{"n_layer": 16, "d_model": 256, "n_head": 8, "n_kv_head": 4, "head_dim": 64, "d_mlp": 768, "vocab_size": 8192, "activation": "gelu", "norm": "rmsnorm", "norm_place": "pre", "norm_eps": 1e-05, "positions": "rope", "rope_base": 14700.0, "rope_fraction": 0.75, "qk_norm": false, "attn_scale": 0.125, "bias": "none", "tie_embeddings": false, "parallel_block": false, "extras": ["capped logits"], "init": "trunc", "init_std_qkv": 0.0191, "init_std_o": 0.0191, "init_std_up": 0.0191, "init_std_down": 0.0191, "optimizer": "soap_variant", "lr": 0.0059, "beta1": 0.95, "beta2": 0.95, "weight_decay": 0.0, "lr_head": 0.00853, "grad_clip": 2.0, "warmup_steps": 200, "schedule": "wsd", "decay_fraction": 1.0, "decay_shape": "linear", "final_lr_fraction": 0.02, "batch_tokens": 131072, "seq_len": 512, "doc_mask": false, "train_tokens": 504600000, "steps": 3850, "dataset": "wikipedia_en"}
Each number is 128 + 32 x the weight over the matrix's rms, rounded and kept within 0 to 255. Layers, rows and columns count from 0.

# layer 5 MLP down (transposed), 768x256, rms 0.191, rows 378-424, columns 96-127
[[160 117 107 120 195  96  88 172 122 156 114 120 110 110 126 114 144 148  83 148 113 135 130 134 142 126 123 193 132 138 123 120]
 [193 140 107 125 122 107 113  81 182 155 134  62 117 150 153 158 124 132 120  77 141 124 124 110  98 107  97 159 124  98  93 149]
 [125 115 114 101 154 129 109 132 154  93 149 163 126 113 153 144 147 166 138 192 149 129 147 130 135 128 140 121 191 173 139 157]
 [108 138 130 147 174 104  96 158 151 159 110 138 149 138 149 106 201 127 139 104 146  66 160 134 136 126 105  83 126 119 151 108]
 [145 141 167 169 151  80  76 207 116  72 152 193 159  96 105 163 182 114 138 102 113 163 112 143  69  87 143 169 103 124 164  78]
 [138 104 182 144 158 108  94 117 108 138 140 141  79 140 102 124  75 146 101 127 151 130 120 173 131 133 122 144  95  92 135 171]
 [ 91 174 167 100  89 156 132 170 218 120  74 121 151  52  97 147 243 111 171 180  98 127  83 184 164 143 132  88  96 103  93 106]
 [127 163 152 106 137  44 125 113 147 114 156 127  98 172 166 181 187  65 163  70 111 129 160 172 136  91 180 107  97  97 150 116]
 [143 176 132  82 153 185 190 212 148  87 149 119 132 105 119 137 150 125 100 140  92 146 170 122 181 101 133 129 153 177 132 102]
 [131 143 107 150  96 119 126 164 172 110 124 142 100 157 148 125  99 124 110 121 130 143 162 173  95 159 199  76 178 115 101 128]
 [107 103  73 101 135 144 152 140 152  83 137 133 115 126 172 103 149 157 124 168 115  92 154 121 143 130 128 181 113 130 203  96]
 [150  70 150 121 124 108 185 192 169 115  86 151 107 148 104 145 140 134 151 166  99  94 137 163 112 131 157 100  89 114  91 113]
 [163 136 114 174 133 130 114 160 132 162 116 106  97 174  83 147 207 126 139 243 146 143 154 130 164 149 146 163 158 124 114 118]
 [110  90 127 112 192 111 153 126 108 146 108 163 130 124 165 111 118 136 114 163 170  67 155 149  89 161 151 196 155  90 127 117]
 [142 123 113  57 155 118 126 161 114 135  59 158 175  95 132 131 104 132 144 108  84 124  81 174 162  76 166 155 176  95 129 128]
 [113 126  82 147 156 106 147 166 102 155 148 112 142  99  95 141 118  94 116 195 158  63 158 170 116 166 158  76 169  96 146 181]
 [112 103 186 114  98  61  98 124 108 178  90 141 111 116 147 116  85 112 108 131 157 146 124  76  88 109 200 161 207  69 107 148]
 [124 108  83 136 135 108 110 106 121 103  53  69 114 169 158 116  91 157 135 102 105 118 154  93 179  72  73  79 139 122 124 106]
 [133 176 112 156 201 120 160 134 111 163 120 150 107 159 116 180  83 128  70 130 140 108 114 149  97 138 150  89 140 126  95 105]
 [140 145 139  88 107  97 116 140 117 142 107 150 137  76 117 165 108 143 131 102 116 117 162 143 119 151 200 125 123 120 139 140]
 [119 151 131 149 119 152 152 114 147 156 121 138  88  66 158 122 163 108 114 111 113 163 120 169 172 116 111 107 138  57 114 113]
 [132 104 165 121 255  81  96 153 176  99 102 119  76 159  81 122 101 146 118 140 143 143 131 120  92 156 140 138 137 174 124 114]
 [ 91 116 110 147 106  96 146 159 156  83 137 120  97 172 175 115 157 112 146 162 135 152  80 135 102 201 118 139  72 134 174  96]
 [ 98 126 129 124 130 101 120 101 120 121 115 115 152 107  78 141 144 130  78 171 105  99 116 143 105 160 163 137 128 110 147 172]
 [144 193 127 129 185 121 116 118  95 116 134  85 105 162 154 140 135 126 105 167  96 100  97 142 134 147 103 102  54 122 115 180]
 [ 75 205  95 115 135  86 162 108 169 107 157 154 169 149 120 132 118 121 123 145  71  62 112  99 104 165 159 155 174  89 123 107]
 [127 143 146 101 109 127  83 106 137 102 122 129 105 135 101 104 148 163 159 155 129 168 175 143 122 136 188 111 104 165 176 113]
 [202  93 131 164  86  88 171 174 174 120 170 224 149  37  93  67 150 126 154 115 118 129  82 155 128 134 108 129  95 180  37 112]
 [119  88 118 128 176 119 144 122  30 140 112 169 135 139  95 125 106 125 210 120 126 103  64 163 129  87  46 135 123 144 176 104]
 [141 120 111  81 166 149 158  83 148 120 115 115  49  62 149 116 168 146  73 137 156  79 155  84 114 112 147 201  38 152 113 126]
 [172 109 183 163 168 151 164 153 134 146 145 117 148 142 131 159 150 163 147 160  96 142 148 209 142 165 105 159 152  97 158 136]
 [189 102 133 156 117 110 137  96 114 149 113 137 105 158 133 161  99  51 117 162 161 141 155 100  84 122 119 111  85 130 119 144]
 [187 112 172 153 161 169  60 125 148  94 154 138  99 133 108 158 137 115 100  68 105  88 105 148 122 129 153 175 130  46 158 174]
 [180 161 114 104 139  98 100  99 152 136 104 131 123  73 141 149 164 124  80 154 125 130 187 123 154 151  98 193  91  55 149  97]
 [205 117 127  96  88 176 181 175 141 153 170  70  98 139 164 149 132  97 135 141  98 117 116 149 169 124 131 172 129 149  86 177]
 [119  89  46 117 100 131 142 136 108  68 171 146 139 140 120 106  94 118 134 144 119 103 140 117 129 161 123 141 124 115 124 135]
 [116  90 160 125 103 122 128 129  84  86 120 188 137 117 174 140 138 109  98  65 106 157 159 184 116 106 179 152 115  95  80 102]
 [100 130 149 144 155 127 117 137  90 149 129 122 113 119 104 107 119 101 168  64 120  79  86  77 151 121 110  81 129 164 181 202]
 [141 162  50 106 123 144 129 190  99 102 107 117  88  92 137  81 169  99 108 106 148  91 178 111  95 131 106  87 122 117 156 164]
 [143 118 129 123  91 181 111 141 106 141 107 180 126  95  89 120  89 139 148 173 107 117 175  74 125 125 145  78  61 119 134 188]
 [130 148  91 154 140  71  77  94 137 143 142 157  82 115 114 125  95  95  83 170 158  76 141 140 111 139 174 143  92  74 124 134]
 [123 107  72 117 185 106 129 109 160 181  99 117 114 117 134 141 122 160  75 133 106 121 137 151  81  99 149 136 151 139 137 144]
 [125 137 144 125 135 111  89 101 152 136 121 223 108 143 109 158 148 123  92 125  75 157 182 130 124  79 162 125 157 117  52  80]
 [ 76  56 119 174 173 151 140 135 155 136 101 133  71  89  95 119 141 142  87 180  99 116 187 148 125 153  64 127 139  79 185 149]
 [228 166 148 160 169  80 117 145 185 164 122 132  73  97  74 129 184 160 132 126 148 158 158  86 125  51 145 128 183 153 150 126]
 [164  93 125 116  99  71 127 182 128 120 107 132 197 101 125  96 138 132 140 125 137 137 100 127 109 144 158  99  92 106  95  88]
 [100 153 118 156 199 118 152 127 141 158 133 161 198 194  83 135 132 144 135  82 122  82 109 148 175 153  89  92 113  95  72 105]]
# layer 5 MLP up, 768x256, rms 0.197, rows 379-424, columns 96-127
[[119 110 101 104 169 146 108 125  67 133 144 125  75 130 174  93 104  93 140 143  53 102  94 107 112 102  72 110 120 100  58 119]
 [190 147  82 119 126 142 164 110 102 139  93 101 113 161  80  67 154 123  93  91 153 126 122 103 106  12 148 164 103 142 152 123]
 [138 102  64  63 106 120 153  86 119 160 166 103 136 118 149  76 146 168 107 112 129 156  37 129 114  59  86 109 119 174  99 183]
 [101 101 188  93 143 141 134 133 105 158  92 187 143 160 125  78 110 136 164 116 186 119 129 104 155 151 106  97 203 132 195 121]
 [126  97 118 121 152 139 108 130 160  90 131 132 130 134  62 140 151  75 148 140 129 104 149 113 153 124 130 130  80 125 156 130]
 [101 131 187 158 124 105 101  98 128 155 103 138 110 116 124 170 108 113 149 140 148  78 130 161 156  91 203 120 128 115 144 145]
 [ 94 162 122 153 134 139 124 192 138 173 190 108 123 140 116 133  22  91 199 104 130 171 186  80  90 178  78 134 155 188 134 104]
 [ 62 155 171 162 138  63 233 156 136 146 155 106 172 130 188 117 121  75 165  71  84 129 140 100 136 149 138 131 175 156 125 122]
 [172 112 168 107 134 126  88 162 100 116  49 163 122 181 169  81 128 125 128  95 142  93 103  96 122 164  79 139 117 127 113 124]
 [ 73 149 130 151 120 169  88  88 154 161 112 110  73 114 184 131  76 150 143 182 126 131 148  66 147 153  73 143 140 148 118 115]
 [173 129 116 119 111  84 123 123 112 144 141 123 130 142 158 157  54 151 113 152 153 176 122  90  84 231 203 126 123 121  80 139]
 [168 165 109 175  85 130 116 153  87 196 176 121 126 120 108 145 123 174 174 131  95 144 165 168 109 170  70  60 184  76 102  73]
 [146 139  90 186  68  94 131 124 143 118 153  68 184 183 108 100 107 146 109 178  81 174 123 108 126 109 100 141  93  76 115 122]
 [159 108  91 154 135  87 120 146 115  91 108 136 127  97 131  32 112 126 127 121 154  82 108 132 143 169 146 132 159 147  97 115]
 [102 140 161 164 136 129 145  99 151  99  96 164 121 163 143 124 129 126 163 118  76 158 118 135 180 170 106  83 119 167 126 133]
 [ 87 172 137 125 121 143  83  98  90 122 174  98 122 137 124 139 126 194 158 171 112 157 138  70  97 108 218 131 110  98 126 115]
 [168 109 166 124 136 141 109 120  78 104 173 128 119  90 171 108 126  90 133 125  96 119 113 143 125 140 119  97 166 150 151 157]
 [120 100 189 158  81 127 149 131 146 122 129 145 137  75 149 124 172 115 166 127 122 144 133 115 101 108  84 146 112 126 104 161]
 [101 116 165 149 119 136 145 113 160 150 170 146  96 185 130  90 108 129 130 153  98 103 131 166 102 117 100 116 143 164 128  95]
 [ 99 124 107 112  93 102 135 170 154 133 153 157 114 118 110 123 119 112 102  97 146 167 130  51  86  82 115 122 131 108 163  48]
 [136  63 122 161 156 142  94 163 120 190 171 131 149  87 147 166 141 150 124 147 185 140  87 105 143  54  77  80 126 124 163 129]
 [ 49 129 135 107  93 151 140 152 130 137 150 121 131  69 110 122 108 129 156  78  96 111 154 169  93 111 100 183 107 125 109 123]
 [128 172  79 157 139 115  96 154 108 141 150 161 166 142 168 137 147 124 158 103 141 127 125  91 131 179 142 136 100 111 132 163]
 [ 91 106 169  70 149 136 132  54 118 170 136  60 133 114 166 145 142  95 123 103 157 118 100 150 146 160 120  92 139 153 120  97]
 [155 129  53  63 128 157 100 135  96 244 181  94 181 142 147  99 139 128 155 114 138 148 181 125 153 150 135 120 114 133 131  99]
 [149 160  71 165 134  91 127 153 224  89 199 153 107 135 179 136 134 126 176 125  89 108 145 139 147 100 141  92  87 141  96 172]
 [155 128  86 139 106  73  98  69 167 141 153 108 145  27 105 108  81 169  75 163  14  92  90 115 153 115 135 155  78 123 167 177]
 [168 154 131  90 147  96 119 116 161 162  91  45 123 196 159 145 103 152 123 144 105 123 139 175 141 151 112 124  76 170  53 185]
 [125 147 124 165 110 101 151 153  78  89  74 159 136 154 113 150 105 133 171 137 155 149 163 194 118 139 114 108  71 102 194 139]
 [114  94 155 131  86 109 142 108 141  57 119 104  96  82 152 138 111 130 152 190 142 146 117 121  83 103 103 129 164 175  91 166]
 [150 173  92 159  88 158 113 139  91 144 177  88 137 125 169 149 107  73 124 176  73 115 172 127  67  71 118 102 144  43 110 130]
 [108 154 107 134 162 120 183  85 170 170 122  94 132  88 135 161 137 174  92 120 103 152 156 117 190 158 135  81 171 153 128  91]
 [ 89 153 148 118  95 120 142 108 183 121 112 109 107 105 146  64 108 130 128 177 151 114  94 119 136 118 175 105 132 151 164  42]
 [138  52 111 102 141 141 148 123 113 110 142 107 127 140 118 156 185 123 141 129 108  67 137 154 111 140 108 150  81 173  79 159]
 [124 149 179 156  98 181  53 133 125 160 115 148 210 144 136 189 151  74 116 126  62 109 125 103 111 161 108 173 127 142 149 169]
 [142 149  94 126 107 202 106  78 119 125  74 178 144  96 117 101 157  30 119 115 120 105 140 156  57 110 107 161 110 112 123 108]
 [ 73 120 116 121 150 129  97 144 124 122 119 149 100 105 155  50 186 161 122  90 217 131 120 101 125 187 113 107  97 121  61 110]
 [ 72 120 156 141 109  78 175  90 173 133 160 103 142 110 113 160 122 156 152 156 167 184  83  85 147 205 138 167 131 152 107 115]
 [125 130 161 206 112  79 107  77 113 105 146  99 138 141 195 151 164 104 188 183 111 138 153 140 173 110 129 105 162 188 113 104]
 [ 91 124 145 134 157  95 157 138 115 150 107 147 141 119 149 130 126  88 142 174 138 154 128 102 161 117 198 101  74 128  77  90]
 [150  95 130 128 135 120 128 156  98  79 115 188 118 187 123 109 113 149 109 151 159 113 119  98 117 149 129 161 140 178 163  94]
 [175 167 154 146 123  69 115  91 166 136 156 118 166  60 134 161 119 112 137 114 124 114 111  95 110 123 144 127 137 150  91 165]
 [110 126  97  90  70  69 133 123 116 122  97  89 127 189 118  97 136 145  48 201 144 118 116 174 106 167 122  37 129 132 121  89]
 [143 146 147 106 121 172 173  61 142 143 167 158 142 181 119 165  50 111 114 103 126 117 121 175 162 103 169 102  74 102  66 233]
 [ 65 171 172 121 137 145 129  89 130 156 222 110 138 108 155 132 139 139 104  95 148  96  74 203 145 104 127  92 174 112 113 112]
 [139 142 109 126 150 111 137 152 129 104 119 163 176 207 150 149 126 104 158 158 105 184  71 142 166 137 167 183 137 147 179 133]]